config.toml
norm_eps = 1e-06
rope_theta = 1000000.0
lr_head = 0.00458
warmup_steps = 342
decay_shape = "linear"
Each number is 500 + 40 x the weight over the matrix's rms, rounded and kept within 0 to 999. Layers, rows and columns count from 0. Numbers have three digits each.

# layer 10 MLP up, 512x384, rms 0.116, rows 0-281, columns 48-95
485522532517436479467447554502480540501482515442466513527441526527500546457501467552458558476481475496520505527514527454518543499512539457405456
504540551522481514481513556516439477526463509467490526457503496495554543420471531485537437509491458451507431537477467446498503523513484604510489
475493441501586484474551462450481497493521509392460474477473521505493513514601497545564479498460512449497511447565458494474503446485506489523448
437516518465459462530470512533521525514500461430501527445469422488506490523481417534469401564494432432420491552489426466445534495553459529527510
435462455450440445499479491536405443506485544516594501465482455582417544538503479473519514515508492558513542502573560572556513490495448537526516
514495468464498512525498401498529507463534508514477479473493517529520539458495441443499527500506516520548497488476533567503450533535561528569446
555549513506483516493496480547517492481539499470484491532513461523482486427534528540542549539477482551487564523496518547508455475513477526476521
503450596452554477487510461564451532482498527566490539581458537491516465479495559597475492510502561517593510565502568531516547514526494569503545
497493510462500574476437509493506534493502548523490497534492486461546468523522481490469579501554449577523498524426487503510501469466487565476506
520542448496532554507566500508501487507510454539556465493490463534483506427470505569460521444487451578529635537528468544430522499519503551445473
510485486498553526537543509475530474480506495538539536483500544507515486486560541519477512471498482495538534491502511513470505474500505491478546
516495457467497528492519482510500536420509505517496477517544545484532538482453545467536510467496516365440485483464490496437527502504482490518511
487554477470460514507432482493415539489522459494504453519452541519465534515496505443523482541516494553466604490449548512488467580469494528496566
483533513493503532485531477485503478438458574536504497532485496489524532543458512511480494521505542463531483564558490495522574514543503514476499
514449477519564500542502500549535484511510421459474470511506433408560477515553434468561498455496505520490423479491464496444542472556516477545588
524475492599549529485531466459526471454461532519522544496587567422483507497520557495506483494469452446501547511527455428482522470504458465533502
493486453565614422514492481494464439514564456506579399459518503425447460465481531487513475521524567405509455477481538440491514506482487540582524
520491461480507496520501558482500490466513525489474453464503480539492467472477438521500533443582544508496525469523457469536465433513426563501505
474543489474453493516585458410514550390484492525388452400470521521430581449505504508463508472557451586490469446524525472527612526516512489406487
536522515462529488532494523425500587485582498520524463459570618479494459480428520546550528468488518514562499515527561530468481455493500505467513
514523420559495483571459473486501471495509514495508519505477526505553477464477502517531422545536535505426533490483433548475502472489498572562478
500531462542492489483538473540548524534534467544498481527445477503496446528457459427527596479476613482523500456538486468491502608466489452518554
412582445469486531559481559432507534547558451506557525621596494450554509463444560517491434428432488484451435543522528587531531469439492513531486
485515449515472416511502496485486550447471531512462477565554603453465439525501453543500589443537481463479471529533527474565470457460546530486374
517452495479533440491545482570491587448538517501473494423555498485488507461453461452522539467518529541480505459505539536437531520505521441506508
535517483459515429492530496509430530504485476504457456546525545525551432508522469485485534480504549468462518475488551443489483491447527496508484
489521546449553529507470505497524573513531479519498485517530474519509543464537471492470524487490488553448479483476529550580475512470526523459476
522470517489510525509497522544475494487433511521477569506526458564450423413489486479483553540425557535489577489572558524486542481491474483523442
516483463499507528508451533455494476620544460512471496506498486474539455512517450482513493538526475484471457504527472493546514509492530496560496
550465532523506521450483430474488519479500436495527455484547515446460430439489503549499505492431484530568441507452499516465511567515508439470489
537529495472436499492543438451470511446471452525467536541495463473510440549478546515454484495487536529445549516461476426525509570532512491475424
511530545546444476512420475522543551491462495589569501564425469490435454434457451445518543503488396526489402492420492556483442587560477508512477
515513548452418517504517460518413485567503493522506518493477377507495508522514517542475543451518561503524459502483558503582516549500549436464476
584480491460475570522540474490509428449450489526423502481496479523478527489510495495473458522478531515507503565574490451590490435566507569516477
568417467516519442473545486487457538471533481513498456573497575546506476511493524545498482441571458500475449487586508462546498460488498472568452
505528565590507468481473483493473473494447514577430525517481560488495505524545428574456493488464592556494475489441521388506549525504451470491525
575518478497520453509545525490459486470530428491479479582493510488558491532482545555585468498530491445502447576506534473472462540498516540562492
511473509521441507575491456511497498534506483479503516576488450481472461500414558506518496532542532542464491456529467502491463474487488538517450
495535514532504459494514529447481582490526482537491530491515478463508528495514557487504512491477548460475484515465537548493538457496523485484495
543578543493485547465521543573567518575535482522553491499542453435513499532451454492510506550553544545487612481546411538477474512458479556521522
499398452497554488403409554513493568559537573515464512408472484500523537470412571445494501491552518573566435522554557481578471490532468499516446
544436438480496504506507472484501458514529475467574483503526563480511508517608517555510487515473474514572466460474545435539476538518471512524512
507458570590503486527465441518542542546425519504478510483525521535513473518430521441473587535501526439556473514486459509451413521489455532467493
494501494403513504544450483512499507463503417510535508518526482512503480451503535477440558495486520492473518467478471573530499487542496535448453
549544452484493423633517465505574519469529507501546580503473463479509464562490436563601490531468535508480497488477466498441437473514467539437579
427473461538510524539487422501464431518525538474463472498510525521596511502423553465446493523514488476494510507504464481461481508470518508506486
463469497547478498504459524489524542436508518454565453500510511492486491545503515443458465500444522506429565476502507479488465467578492518512577
502651519460492503537514520446504516434464546544557557448531538472495512489465514568462525451446378541522487495534512482529598462485510435464495
502452494502540509506522541419475515501456512449464475544573490459532486495515497511427483556549483481563458466508533500522547471469498471517576
519431481520489453437511441459509514495507523562582511472472522464531464450479439511474612520596525594496499493509486529451584553474577495434493
488564498545510450511448497533513538477526529536478544440447481545462592553410481499496565536548414523530461490416478407555436540534468456548514
507508436429506480594548483426479453543517465516501484443544468551491458528486517496456478501505434542523478468502477499498496514465476545640505
535478539483559521512508470480506515523543488475541511546566570503550532464552494534476463526486515491479483481503510478467535492546464488531478
535529508468479516497481453507503523507486415521465557490528550559483472477487476464502465513542413528506522461467419497485532489445499533565529
550472465514478433453493531557469517500511485512539480493518558564525492517540515479436457580463448476492526562566489551484484556506415609445523
528557484506566520595477520533552531479488544508481429518506490370524505523545495531542549390528494512507524489518527475454511415480467439468466
499554474530512541436439415510495490537471553401471454558488480534493514500538498490529521506485483541532528441449445509494489555524513557425472
503473485537485434528539424548496547511511463506499472470458469526485476450454475441465489481477485469504507517481459526446537569528507519526482
557476561516590524463483542508479516477469457442529511491522457468427497481498488542471477457468519527545456479470450501487509490469471462495490
510569500472526479542498493449495493521499475522478441521477459531473511532442463530466488549493475462506543497477509489500412466550409503518498
453498488505491508481476494564517476492535474449511511495479536508564526488507530508559541498565562487512530453532474502538477486473529464503488
481559471454548560501522551553530486548526535595502462538471548446527445494555487507437569510529500511544538543477489536527496498487452531451488
487512527490487567547497537504477496462480529489448480461479539525484568546464504518515469482437532503462531461440457522499473490534530494488493
533472453508500454494562507466454523518430582451457495488459548492477560479506534543473533538455496479564498523518466473536544570487527534566498
517476507436534561441503519574578445599487549531552484592507507558511464492487496467574460490485574470456469485620491526496425508513460572583557
432531467504508527483528557423485528461524532498549449515564599537548530442479524494514501506499540501447502492538448490539454462516489521496514
536521460480499506526481515470510506437494512492550520484481530509473555523546489545466523531569519500535517522471475496501488564473464510510500
568466556488515500486490525499598480458455538486556514546464508488470504562450444520445496487467505544490511538500538496508563554471526455482534
488551492520526484559499467458462494487526487487446492482523451528448527583496473545509533532524514490503504507518532482473470503551526544422550
445477481488481494540530429550518525544509490523497480487523483496504514522523446483495522564478524543532490480441561483429526504533482526515551
479531410529479434471518474443491555530506524497518463491530490534504467521570467539468568472507623472488512560545478504536476540421457515460470
496464545403559569541496472479477489559507550494517460538493505408506469508465481539447514451533520547524557585482475547483594484442540489489402
457594542467521516603539500494511429530574547409566419463504469626501446533487546495624508445498570587500465540485532428541436537484564469477559
516549394549577549496496486515507494508499489516485507476506520588514541551468503436465511538526552509510467528522494464529499554505509573560480
487498540519524431564496523507541517516494558496468486484452558474501504481497461457503509490542508536476530489507530498462548504516537515393507
456543488481533471487570488515522497526530490592547519438511453500516457497497486499502525522512508561507548488472462519502474503518526499474550
525474511426516515481550539486508522465522531512416497451478499462422548537479508526449434608535500480570473517600511554535558483450437465447536
504586410515458424504507551528549500508524564427425504478511426527526500464468445455424513568478483506513533503502493513515566525443504487473565
454486457515525559502456497588513509492495513471447433517456531441499536515589488541493441502493478538501480499523510525469513473583515471427481
520516501501477486540490522510530424398518508544581470460512494495463486495593494516497477598499446544490457469466494480501499485513531520493416
508501495520529472499511462488418429479491476446459441506532522503464505505508526480497486542524515467459493495517476465487517513507508531476464
492472516548559503547535507531463579469498446555488456523521499481524440537522428524526471515552438521529534498506512532472487469490459476463510
517561562427489529485609534496550432530470538491487422548571585477535470528487644492564495418445506586469473479459441486523492500426565517484456
478512436476555502598509549545408549482506541524484482489427528464524517565487438508484475441569436443554563483498507491568479541519538436450473
503464547470414527486406509498479523505532501485483524515501556505537496506551554511530543537522441454540445543551441470436544451512468508450513
521504532544469473587547542516459463569444545545432424556510458553396485563485549509511503464532525522489490551519400529624572422510520487502496
461509548505426512520506436485477504535488490462371524512545638464505465529480499448504509497558510454503441497494526446450505417535532530476485
527456492556478531459537524523549524528511433525534544454437495555479506518477489544534543501551529501464492561457501532503424483484513495483504
526468497448552474483498496484511474541497457571435498544537548543417523550522452477574568499470568545543501538573490523492470488447567603506456
502487521514560489536515506499517439486528466454569528513518514527522574491494470559494509456496492557549496583484483459510505476494486456453486
527464479442472427502478533515473460475459535501515502529529470555473480522539485499523495558509554427531470416510519476512522431535559473493495
483577504571477406486495494535504534442497495523507490466498531493483556519552447502510491432568545559579525547489492488521482512557503456485583
490424534523517477584497523510476433574613454507519526582446496497396464445540544492577450450467495454482472495477491519528508515459535433471562
451498455495498452487495449492453498503468540516453528534499526485462415507490530565475531501615439484575493509510476498459522555556498536506469
532435523537579494530521495555508512528473464495534575462437436506591561531524579492520532551555574502517468427528525528528482571460517453393469
479530500523548528475516479544532480508533523480415577469588502552501482488484545501576496387467490513519456519494546509479505573473512535418544
512458523593514516531528473526553548514540558554551497535462509497514451492390413478514455600525539502446452487479452542425441524513461447577533
502508518423523449445537505522480547479579509455560525476468503518500482525487486483417481515527526480505565543528485503516502490570561492507479
516495447487487488461497469485464535482560492514506551465434608469486521493558507560544535450520515582519518507473483573522526545455508492449544
518500454551450554450483536537535497556452457515651547497491500473445479500459496479530524532460474556495565527480511447500463482542491512509510
502438470538506480402550526527547455494464533539452473408527490575466495577480462463529446506455427456479483475511479504458475483560507495466431
497480541476468522480441512546519511497474491520514568459448515475447579524534535505511530561454450491506522453493536548487507536448470485498549
581454503432451468466427534443512505530506459401494538394489466512516571536468517480483466473545484424538564487479520539473484454504490484454585
469473487513474460444520452544490504518539507529480463512474469505453488471495543458543508461485509465559500560458541508519449501518491509485499
535529474538517515484508548431540503479499504530554492502448434428516516470514441508535536545517532511551503468448501489474501507443475450465446
446478535463419529564476510456538461517484519512493514557486563487448442547457433428532471521486493488520531605469433502487501452559456504528545
521502573520508468464526502495518580434521423482427561478551545481533457519533408527469496582408478478480535497513454430495476494451472542580456
594559496521483506493491425515497491510446498467514523505540524530491493442548464580541514499436537468530426498537594581534443481354504521457497
465546456428490503427588525406491562507464539403483486406537480531488573481458525538594469452523523503506448530498508528490572462441521431508501
459441509468541537463473490473517479440571478502516505532563487505532525521493517454494473443470462534453485449568548557535518522521428582438496
491559485501489434497422483486525526504522410499459554499492455454480560461520428416551473543578438494568488417428529486427518454453509508463536
539496454533493469456479548550477445484522586443496524516517511500517527493471506453532510513435585527470525498576495508490455514504430478484573
446489537448477473597505564529507508474505549496464529538445433485454461520483498483552479520522507553550540505506456533566521501468536466484562
482508443447457476549473483436503435456505547558425546423528566467501558546485450473524475487521470486530523514527433488516484495538497500539501
565471452434517527392539498530553484465490513519582515477440477524577470489400504472530498483560461474460516523503488493481440513555481449588480
459480456519504472458503493496485509496519475536538513549502500445532482480538496530484438544416537471454509520451507474442482533510479451517475
576507518473495526461505472519460554476550473525460450506551477543449437506516484549537525551499454543518542430544552598552556483468523507494455
417481546504550479440541472474505534509490428573462489458519511483509420497426486526464556459553479499437489476494497543528415460520549481551537
537552458500524517445545498469510483515504535580569538474461439475494437491442449533474463518519488470442501492479535537481517516479463423445592
483465466505521501465522558493460497458530484465463564507480576566510511499545508508506483491500488523503493521493471486493474465494522547518440
560452511573522450504512480485453444431449532442524460564576517444455566542477536504432505494510528460457431620511556405504496558513518505562513
482439460523433539538443478491480515494433533479508487491582499462488501522523547478493463429505463499475438541549447523556532526566493479547483
570481519493519439479519508573509449556396516508522467518539442581583471510552492544519532469417529463527513513481550594548525527470474509495462
472486519483435508509523501525544527522433488542538436535548531517487506502486471478541502484538459499557502510463464472515424522481569483471485
544482492418475397532496507499489514486472504519484497510540572524517434505491451508469583472503477538580518541520519522515459512435527448408494
433477507520448555428465496492527555464480494521420459545443520544461516559560539489501556469423487526481487519539512529548552559539489419487428
533459451490547472491534517441505544475509534509505557443525490529503497468441517479463465531486476502498565495581487528505541467446503531506525
534494496500459466558551521505471532547478506470550561538469529496507464525542498493519518576469476459456562451519529507469486504477536491490481
495479540463562499512475418521492528516482514520449517513495551456524529482539531576508540472476521511520488489520506486527431521519509479442499
487510539538517481516564462511523483481477482553491514448486503495428473503449469478518522474501521525479582462480530498492471543557542487495472
488458461483495494400539488430503537554593504504507519459485505469495488471568435471527589496471535520494518560529525533450475485454518472516430
539431512503546520557452436502515472444476509531464477496471563518495488493504504496488534476503492521541515541484433502484496508487466485551386
543490469557497491505544449534535493472510469532488553504524562475487508558555471476586488490499586495448540456514619438552509516567509463508501
470494455499408421525515503500463473552438451471507484522464457481497468540449525510447513531568492390531476473472566458480427507460557514530538
548547503540427468481569513460469447504516452526552507486476425537591447499428470492500503535607447426489553524517450489509512477518499518518516
513560455542506494505441494512478532518476517565555518468441536429429500508539461574490524449473496548519490447439503475495594577469546446460501
569558557569540520465506430423505442418395541554476536550527541493573468461546457558569516491463461470523518485468546497544526499468485479520521
528494516460506528513547484507512521495458478505474529601571487519517494528427554479500594523529467465543551538498465522532475511516556493487470
487563523508491567513475547557537514512539540454494429514406565519483472459572445439535536546480502517486572482427551519517481506503528508500475
571536510460575483496520415443505498425419490527573473449517499484590532480565545510495444519468475555523467486523425522470622504508458460560500
502471486495493499485521500467476518429516414561465496484453480469519478534480559491441419485549546525473515488530513499527613416447526505542536
454483428508538529503503543485518578432503471499599533465512478508453476417517537470496442488591477476511425483542558521495511524509503484508453
433504483470551577490472508469491476481441539498500509515504454513489534504502469533470475407554483462434486517539512504503495485458484494521496
526507536488465500478433503509527527481488426517406498592530451509510459483503474531479503509515593505512536464495512526433568555515546445548592
453516530453470513468493488530508516456564467545487523464413511394574519435493458516463545565481448537527422539466495554564547408519502514497459
441568546505498418420527583467467371496513401403612490518560518434591427445496496499479410578513542493637376454482566568416505538325370363462563
468469516509550458486570462489529525491504502548497498612506432554526427539504540524474500487475541506552508516557454555453444438478543482513584
488438529542516544524477465526512519555505507469535495477517546519535513509515451503446471552517498546486468482549411448494506483496490517485563
498506561504497545524526482513513441541487461569520510518515509481491445458489536500514490491505520459488454491506617498484503520531513515426473
494525453535513472468478486512460441528484483561542555526631473524537568566532495430464534502484524560499574442501455533462485472578512482471475
521417447502497505495542579484517548440512517488533464424462501531491485553482493447550495500517556519512499508458506512503491432504512507486515
582530420453501484458488513524627500483484512543487543428477504485535470472486487455553485478561503522424500516439480526482447534517533508482538
471492470540542570538485547478513473524446410563497548485489494462531422469527512512509558531488553486489498467508528528485431537501429529540519
594453534485477514541564493516508531440549505491471477540514520517536506520506462419534470446528460498473473477569560513478557500476460491483489
507499587528492519471552510437474495524548486569500650608571477481496481530509569505495436582505503428457504473544567528565534567445397509420502
500512506441439499544518557504494520449481513467519494465478523468473491479494498463519579461461493543523447515469544483548543495527527472420493
490537542462547529465502535480463530518409523466493488505501491501463455511515500502496489518477574502541439491436513474480461512475519511485458
473446533474500472548459517485449524521449502427516476469540462438469562529481556466493467500518503479479544467486592506444485410461499536493496
483388516502477437454432506514508475421517564503568465516516508510571489515533548443416523499594504480522511568558492564479439521557505513474470
435540489435478447492583485540534479534522453471458484553559512523526562461507504409494532476582474498647499415454538584450418460537427491466547
495459483544494462469479456458471514471500476510552466446535466404560527522521540423466482543521548540486533487476497509564541510469480450429526
478488433499479491499516575461493462495438492520482509510544511504560496538582473474461546501503480478584464534541483511505499554415542518532550
519483473499523556524486536433503490476558471587524475458511535545564562511481524495508468555512435483494504553501589533537502459601404574457542
502467467468508515469464549582488464504494562453413508500533495480499504518468472499504449500545405501606519446485442530519514475465500519491514
452477492498561515520477511554505466472493513468483445450515510538509499444476520480466500478556441472485475442540527526430490477557455513527510
567578460469471442442426538511509435537517539493513510516497492482520520504483452454517466470487577510480440497517554484498497424430559545502540
463565466542492493545479468535482547474466518500468460523530548464529505420499580480492493455477526484488527491520597543512476478438452475482552
449540499477483492525547583502482527476339519496503412486427568463472528496549532501479514538481517484538554491529509584498483530522489542370546
429496500511535490471508478512496551535547576503473495530545528532510485497530540490518474447545474528537494528534479564479445519516518532470486
534469455513458554475518442471465468563534454457486435478440598535480505527507564467526538500514493551497518533499509503535473488528596501460429
536543471494497570445478519463570479526557548546497510537476485469418583543421398459526491507531500560441491526499479448528455530517520555545526
547569511469490484479529513513505556463454496538503494531520484561488609471498540497517610515517485509510519525452497479521533465516450548533467
479449489466520548566465484498488568485530482460536474543476492508462482526516478450553509488505434473467477491440547488539543476564478540492437
507394469559542529498456470555505487562416486509453555451445548510541410533458576487458483565488449535536475445542523556502472497577527513493507
549436508526513499510540513450522554541428543550498572517459471457480600496468489544490523418468489526476469446535526526495539567504499582398421
465490578471490534477532493455509507475455487426468546629513470509499528506509494453508456553625489454452523428583547532490586575497489495492536
508518486479450520539478529417508463518522453550470455555446457531548561484522470517509492480494574511487479569584505592587496461522445429556541
584529502569520552550488508534506400495456454447584553461511458518547486478571492437463455465410533550470467486487555542516534484535473567513600
465521515508535463497432471513512454501535594409544519498415441462523536535605538469491455492451509455539462421522468466470637487511547498462480
449524510484509536528511546458502516511437495534483488553575482453508503501485513526480538438515494546481499543521469491504512454525479531393478
537470466487542490488509463487488494511505491485430515486486501462494510491556510563564519489475527505507516520520502552570554509444530495472463
522554581569484487497516443469494496495423540507449460480523538484427519494535547493453450575459389523513466467520507522533549549439561429468417
515592529504501513503498615484475533587423481550540514499536472459435505547443550470516469482478534525486504557490482446469602451504474503439506
498526455545471465420529479523506425491531527511488514509505468491515526498458489536473503442517503537500400556480497431425519492439518573497527
496494514510489489470460538577503485603446537449535546517468491492487507510564515458501457508529535485536479490534521522548457504478533499550596
489552469587601536466447452517529547441434479541499529498527495419525525499461487445532468458492481512484427521528564495457558553601548489421487
516563503495551448458458535492469461570564511469485428387483507576521599508484593538500502506543496510533448499483479462487511464512492477566483
458517563508463470517491538435503551545505426451414508550522479450505545555549558493506572504495565519426498491450504493504483486490521482466487
523499474547441489500489472487536600503486450516500449556515489466556468473491519522422562513458517475510474534508509592482475442532490498497534
479462448490519576447519523480527492503482530484523560467533432539506526451502529481496558558444570468439490479571499475480484447444460504478434
514478509592536465410546512535467500514503469478525512456416509539506583477524531507579506500454563524559534586513499547523482480512451481495549
573483475568528518585505540457510408438481522484508492448502498466542553534482485474550491486521541557432562523486543509517479438553433557513530
471522532494500480467532500493470539475464494574523406488522546602502523529519451483430547498529474446459561513514476418509465464487450563444553
551558517501536496513558505484539460498546463425527515498476401508546540468433512534501431507452498441552507468548515516488522542453426442538528
479433587470504471555487540410475466457523422492489520475526442401413572521551580510505450442505476513579499495457507475488555417520548483498395
509491490491462542489486517456557502520534515507490531496580447529539465468490519480497535465495504513546498517543537508540538414494535484536482
504423536480532482418492526475452504447430485456495436542537510449499471470566535522436472481509470549540494443552537500547519492475459435537453
473547411486487541451545483482503488572459526403493420526544498544558533444522519521512555441484547484431492465558513484502505539521508424491423
505394589590566476546521484559487488475489523522599490506496505455541516528452523520526544519486447502487536526467526510485389526512561508559459
576512603527543460542491536522485494491497530582528496465545483522531478474505543492485516506519398496483541523450508471479525487506537504473536
499556506431467523510504534516499501496600575446523482514498502517555543558482460457485554527471477514484537491469544493518524486489483505453476
458500481436505466519559529466492450481507473467547460494564501490436500485537565461535554425456494532540553494517503472494487539470533494526463
524484536488483473527476537468492546539584438561510467466493543553484476508492489547452598518541529475557506561450469501462407579414493519502498
473433521533529485460508477546512464536513450470608538511510507493604423557500503534554584472474468547520421468439528490468461488491523486496549
460563495447475463413545507485518524480573506432501502478471474457514529563476459458473490545483470465564400426521519509474545466491496451531495
445512495512446516517428492494464501434557573538441441502454535522504412568475495464567441467440490537548531529490514532520439499634489478503548
494466467565527545489481507519517469530471518499511470555449486454541472519503562486476453599489538393516522485580474413443505425541466482534519
494520501508435557492430475481476499505494482435456495496516480497477492529496529495590472504478535482500453544504515521560464520533505454386419
508515486483489468522458470514537455501537552487435561448486450563437475467537424523511582589458479572527470436560562531518420519490430433466513
443542445485570479531510455499517459554471497425486537509465522549566536505504514480524505496559501449447488459479490512422540530519519505512484
435490507453485549517453502561577495528415562531510512486500558467546484497451467440537482514544461535507539485523520537475469454503496529515503
520475464534475477472503545512461511594511478469454491518526407486472400493497465504504501530477488527542443577528437436458512513529480508459453
543566540501478503445487448452494492475472533483420493537502493547522511461487556479513510553526482498504455518526516554523517465551545551496592
475461548490500479522447490414472483534494458558516413503525495609462530496560541474469470482517468559581512445483498458506472525525536501484544
514416483532540518395507489463512500527502461568495430471411533507459482520515503536484500476565503544501548504520531532560462525478443481511463
557542570519498529492523484504487452424573487489519530489446511518460515477532513469486514486509462512487484465512462427477465460488494577541525
499532544495553491496592488522476544559548473536498493559526563534502533472495511486526507463575512510436538513486516532517462538471413566519473
496513571558548483452519507508505495489481473524535508477529430517539469427428507476477500507485507538487527544507508483470482532498432528575492
531469618504519497475540523532532469486551534498490503488539476487547483503531493534459516501502526548465569520538506560502566523491447483457502
495491478556488440527548556490498518518503494452471544458451449429442472408488448512500478558508524528438538488528541496478471502477485492429544
511508448481482536462441454498489500547475450540517569456507518550534503457484542460505526546527415491449392485465457485496385533497523480536464
504547475489493529482518580574546513515476500587542571463488481492468467495522437548501553529491546565489514535476514514492431530478474530473444
465477508469518544508533522469532519570497565446509550524441513453553519504548439421472513514500500445474447452533459512508489520451518522512540
486485542504521505546488510445504483488480565563534507515495461500514573509458458478491514449488495519494500479530468551471503493502479479433486
502532407487501564518483536473498473474575518480570375542387519491507414457528493471529462503435489554409490553513469482574537475485456412569480
497539483549478500485481508548547529493539476513503505472490486447523445478514456437450462596507472476429455447416528490491413563538435506492518
464478529461469488538496457474512497476473407519444477583595550541505457526534539477469454447436446551500489494548476509476488522499406489490562
504480513503597465401506499441493571531575502532496547525514583553555496458536520538473582474492472501522509499466496542434477446487532480452491
434490511483497566466438539483505465453545501474535495448518560519509497562578460505543475536469492493514461512574542501521467545476451552543559
449570490494473528415530546514527542463522405528518518524460544541505449577488530488534488527510524515528507528518456495585542491547515460504461
548480523505520528432546468479515451458508478491555504547525452428473494430497441528486608537465504459536487448458474534527527566483497445487470
547492443539505521439509453511523560549493522468498449515474463516457442458495512489495504468511520438444476549583483541503486480492481536488504
508455448401508551497539563493509520385537465542481558520548498460473471449503537507489488491506442528442572516490486485587512483504531525453496
497450494493486517407495467471483465515476476521470530438572484560468510485460517579553469444570507505445445522522498476498504537527515532469548
544517503502547534486540496519579524490533506534541506554462485565477488567511552493457450472510512569505509478523462538442482491469468471466500
488480546496491511483502424469544551503461486481617509457501523548489521503453460514447508563461510532496462490459483537486417484503543480535513
464560584513489500578541482439508489467548461500479505596527502483520419479566540453523482511516514481616570554514550541539532527492445509485505
485474539503448551560474471495460525534459496493454473524547580519458444465477481517435522472502487557525542486510543540521514516432610450503494
542492572470471505441510477468499470526564459523463578510575483577507518578500496490524515542568476517415449528523513481546479516511416464529491
417534537399511440508525566450501477538527525512495574599514490429553522463436521498500550525554538417533623482531508552453569513405511487477618
564499518491487502467500527458527511546443441554461583571514504534536498481500551474493484493531479541443545532458511569470431462470485478519461
465450444436561538489500498502512511480475557506511511532503487454463499510518507432494490490534562497473506493522550494498503490439445496478474
465505508481532472547494460532526496573553531504562460497353552494528429450532469476531473507476489407432444545480518499493433435499484545466438
513483527515523521514452523475497467525456526473507498478532464483513483478484512549481505490450489505519486479501518512485507547485608484478501
520572486491476565525449449511534523513515513484507516518499516482461526527547555486523562453467508522440522485510530480516486521519455517441435
514489536431423470509511447467584528484507408569448550556521461535463497539514499512526492529561470483524571548500487556498469532489430522498540
505497502471555504528554528523502542495424556501478453542517523475467436419504514450474522551559483440490520428521635539515448477489471467491525
506424547534610518542434419486445498511507408508499511524508521566491480495560483497487563523522514461494402503544541502474541484446505545499567
514461448458518473442587479501503531537532543570466513516555463555475499488447503490506471538440525463532525561513477445520467480505525540459562
494489434456497485455465529501529514533492545518492505488515522468469548500519478432559458469511591474505457500460534523532484457491476480458542
487466512423446472567518527529483485472511538520525504482489573564461437523501555567477511516560495509564506515503434521469546493486443525432506
525450529562506499495485462531495501517467452457522545560494412535467493519454528500449470475544528547582531518441575535452522491501527424502450
499483533484450442512568528498487501481426463453498512543516440532483497456497497523590523460546552439516526525497567488419541493500425459447501
515464471546484471487492492460535477476519452486555469459394469607488506496511527414474529466476454578520565578537480560460564475493497517509533
531482545470533536475512489567560493467511520500537469485549542456508546470458527490545433516492549478483505505541509532489523514461457516494511
464511502518498548487533507512510468469587556500474490445497567460579460491475506468468520509532481493487449474560461546461453543507525530496470
484510525492477513465534515465543551482555483480520561480472463496511516496458509486511468517516497483500568490501538483439513501491506484560556
566573447575435483486505507572514550508531526537573481496463512504540457578453463471483480490475537506446431526535558456512527463497512455556549
415488440517487500543493533495482498523552533488467467548561428517481387440542477517493421525537487492483467492460566539516556502508588451529486
458484464525535505484411501502494454480528468527478576522588507523542514449447509429528503536536488547424469536562473469482513480456503482475543
506480476480419492542485500469453523446535464463520529542578517497435501502442461525516422481467473387506468470497495447477532449487469498477501
551529548520509480422517555531484514556414449559430472429490510516560502505463489525530503463505560580551463500468484535533501459505541521502464
552453492573516545506520437511525547462556525497453492533477483500518520493515455488487494482418532527510537525533502544447454558518494408493447
467490468585561519439541567522467562505518487483444517548439491449516521481486493501509482527492508470484532495495554549444521496549522479550482
583533571525511528426511436479525436481515504503438545465523483523527538422466505574476521551468590602553533480478438514496469488525438516527549
472466536516520481473505464513483439485552473526494482534537418450456476494571490530505509472536528508575501471522492541515523506481444534436523
480537422484462461528446526486506473493534516521541477472447538568433496506484432476478516527465499565452570510463528469536460566504522491574464
522496505484548426558521478446430474549431464528497395505541482545562526514518479505464517546487483459551521473439448448515515547515482499574401
493513545478526538511535498479503468516409507504461456490484511481508471547528466501481420479477510541450576462566497474493488439467519493462496
543503420537488454519507571523504496563460486453481514570493436488478507459551443518518527542477506482479529491494528529487484510485513567457524
509537528485474470525515492472486526538478496460533466535480571463492482500400481558496554488535529494502530510513596534533520527468456516463499
512449509535547450460471493549530532537463526528528534576501502487484523468458529475518477490500536486443465469452501457460468528479452412519468
500520455436550492487502576526528574498458480518554506465502572488450519546574484524431523568514433525497490474506519533507522512425500481577504
485442414564510485493436487494473496531500446497527543486529553443460465498476523543570492498530499434444479424518554445433479512512505576547478
444520492526528537434517457493503556467500566518496447473495515479515559480534495481529532514431522454592464451399446509554463489502528534502452
509527434508462493486482458601503479511520530510557408447452474493486566433467489437545447506462447484492486508473506490552483518584468506490460
446608422617489504530555527519515491448488559541537520448477430442493496441497552503541465486524479473487492516493536505515575489511482573507466
516468522494507596519541488515583522510458504530489533480517494485506490501473517468555467537462488556481540483518533436469475445485508520468514
537537470501497522549530436485482520431442516498520518516548579491488482534482447511515435465499489477478513484489487494476493558522466478487428
574434508492448519537507496557521450514474485454510486440548508568532479493465573577530514490464472503578532500538443437482509467522476515568476
549482513548526471543482552500506484540493497479537511530467470534481511440474523516538510562483503479513503513542544544463482448431432471568530
509472522517543417469549474453501478538533466476569524465473524511411537493443510497604579477536529498528537461586523493488478521501442482409474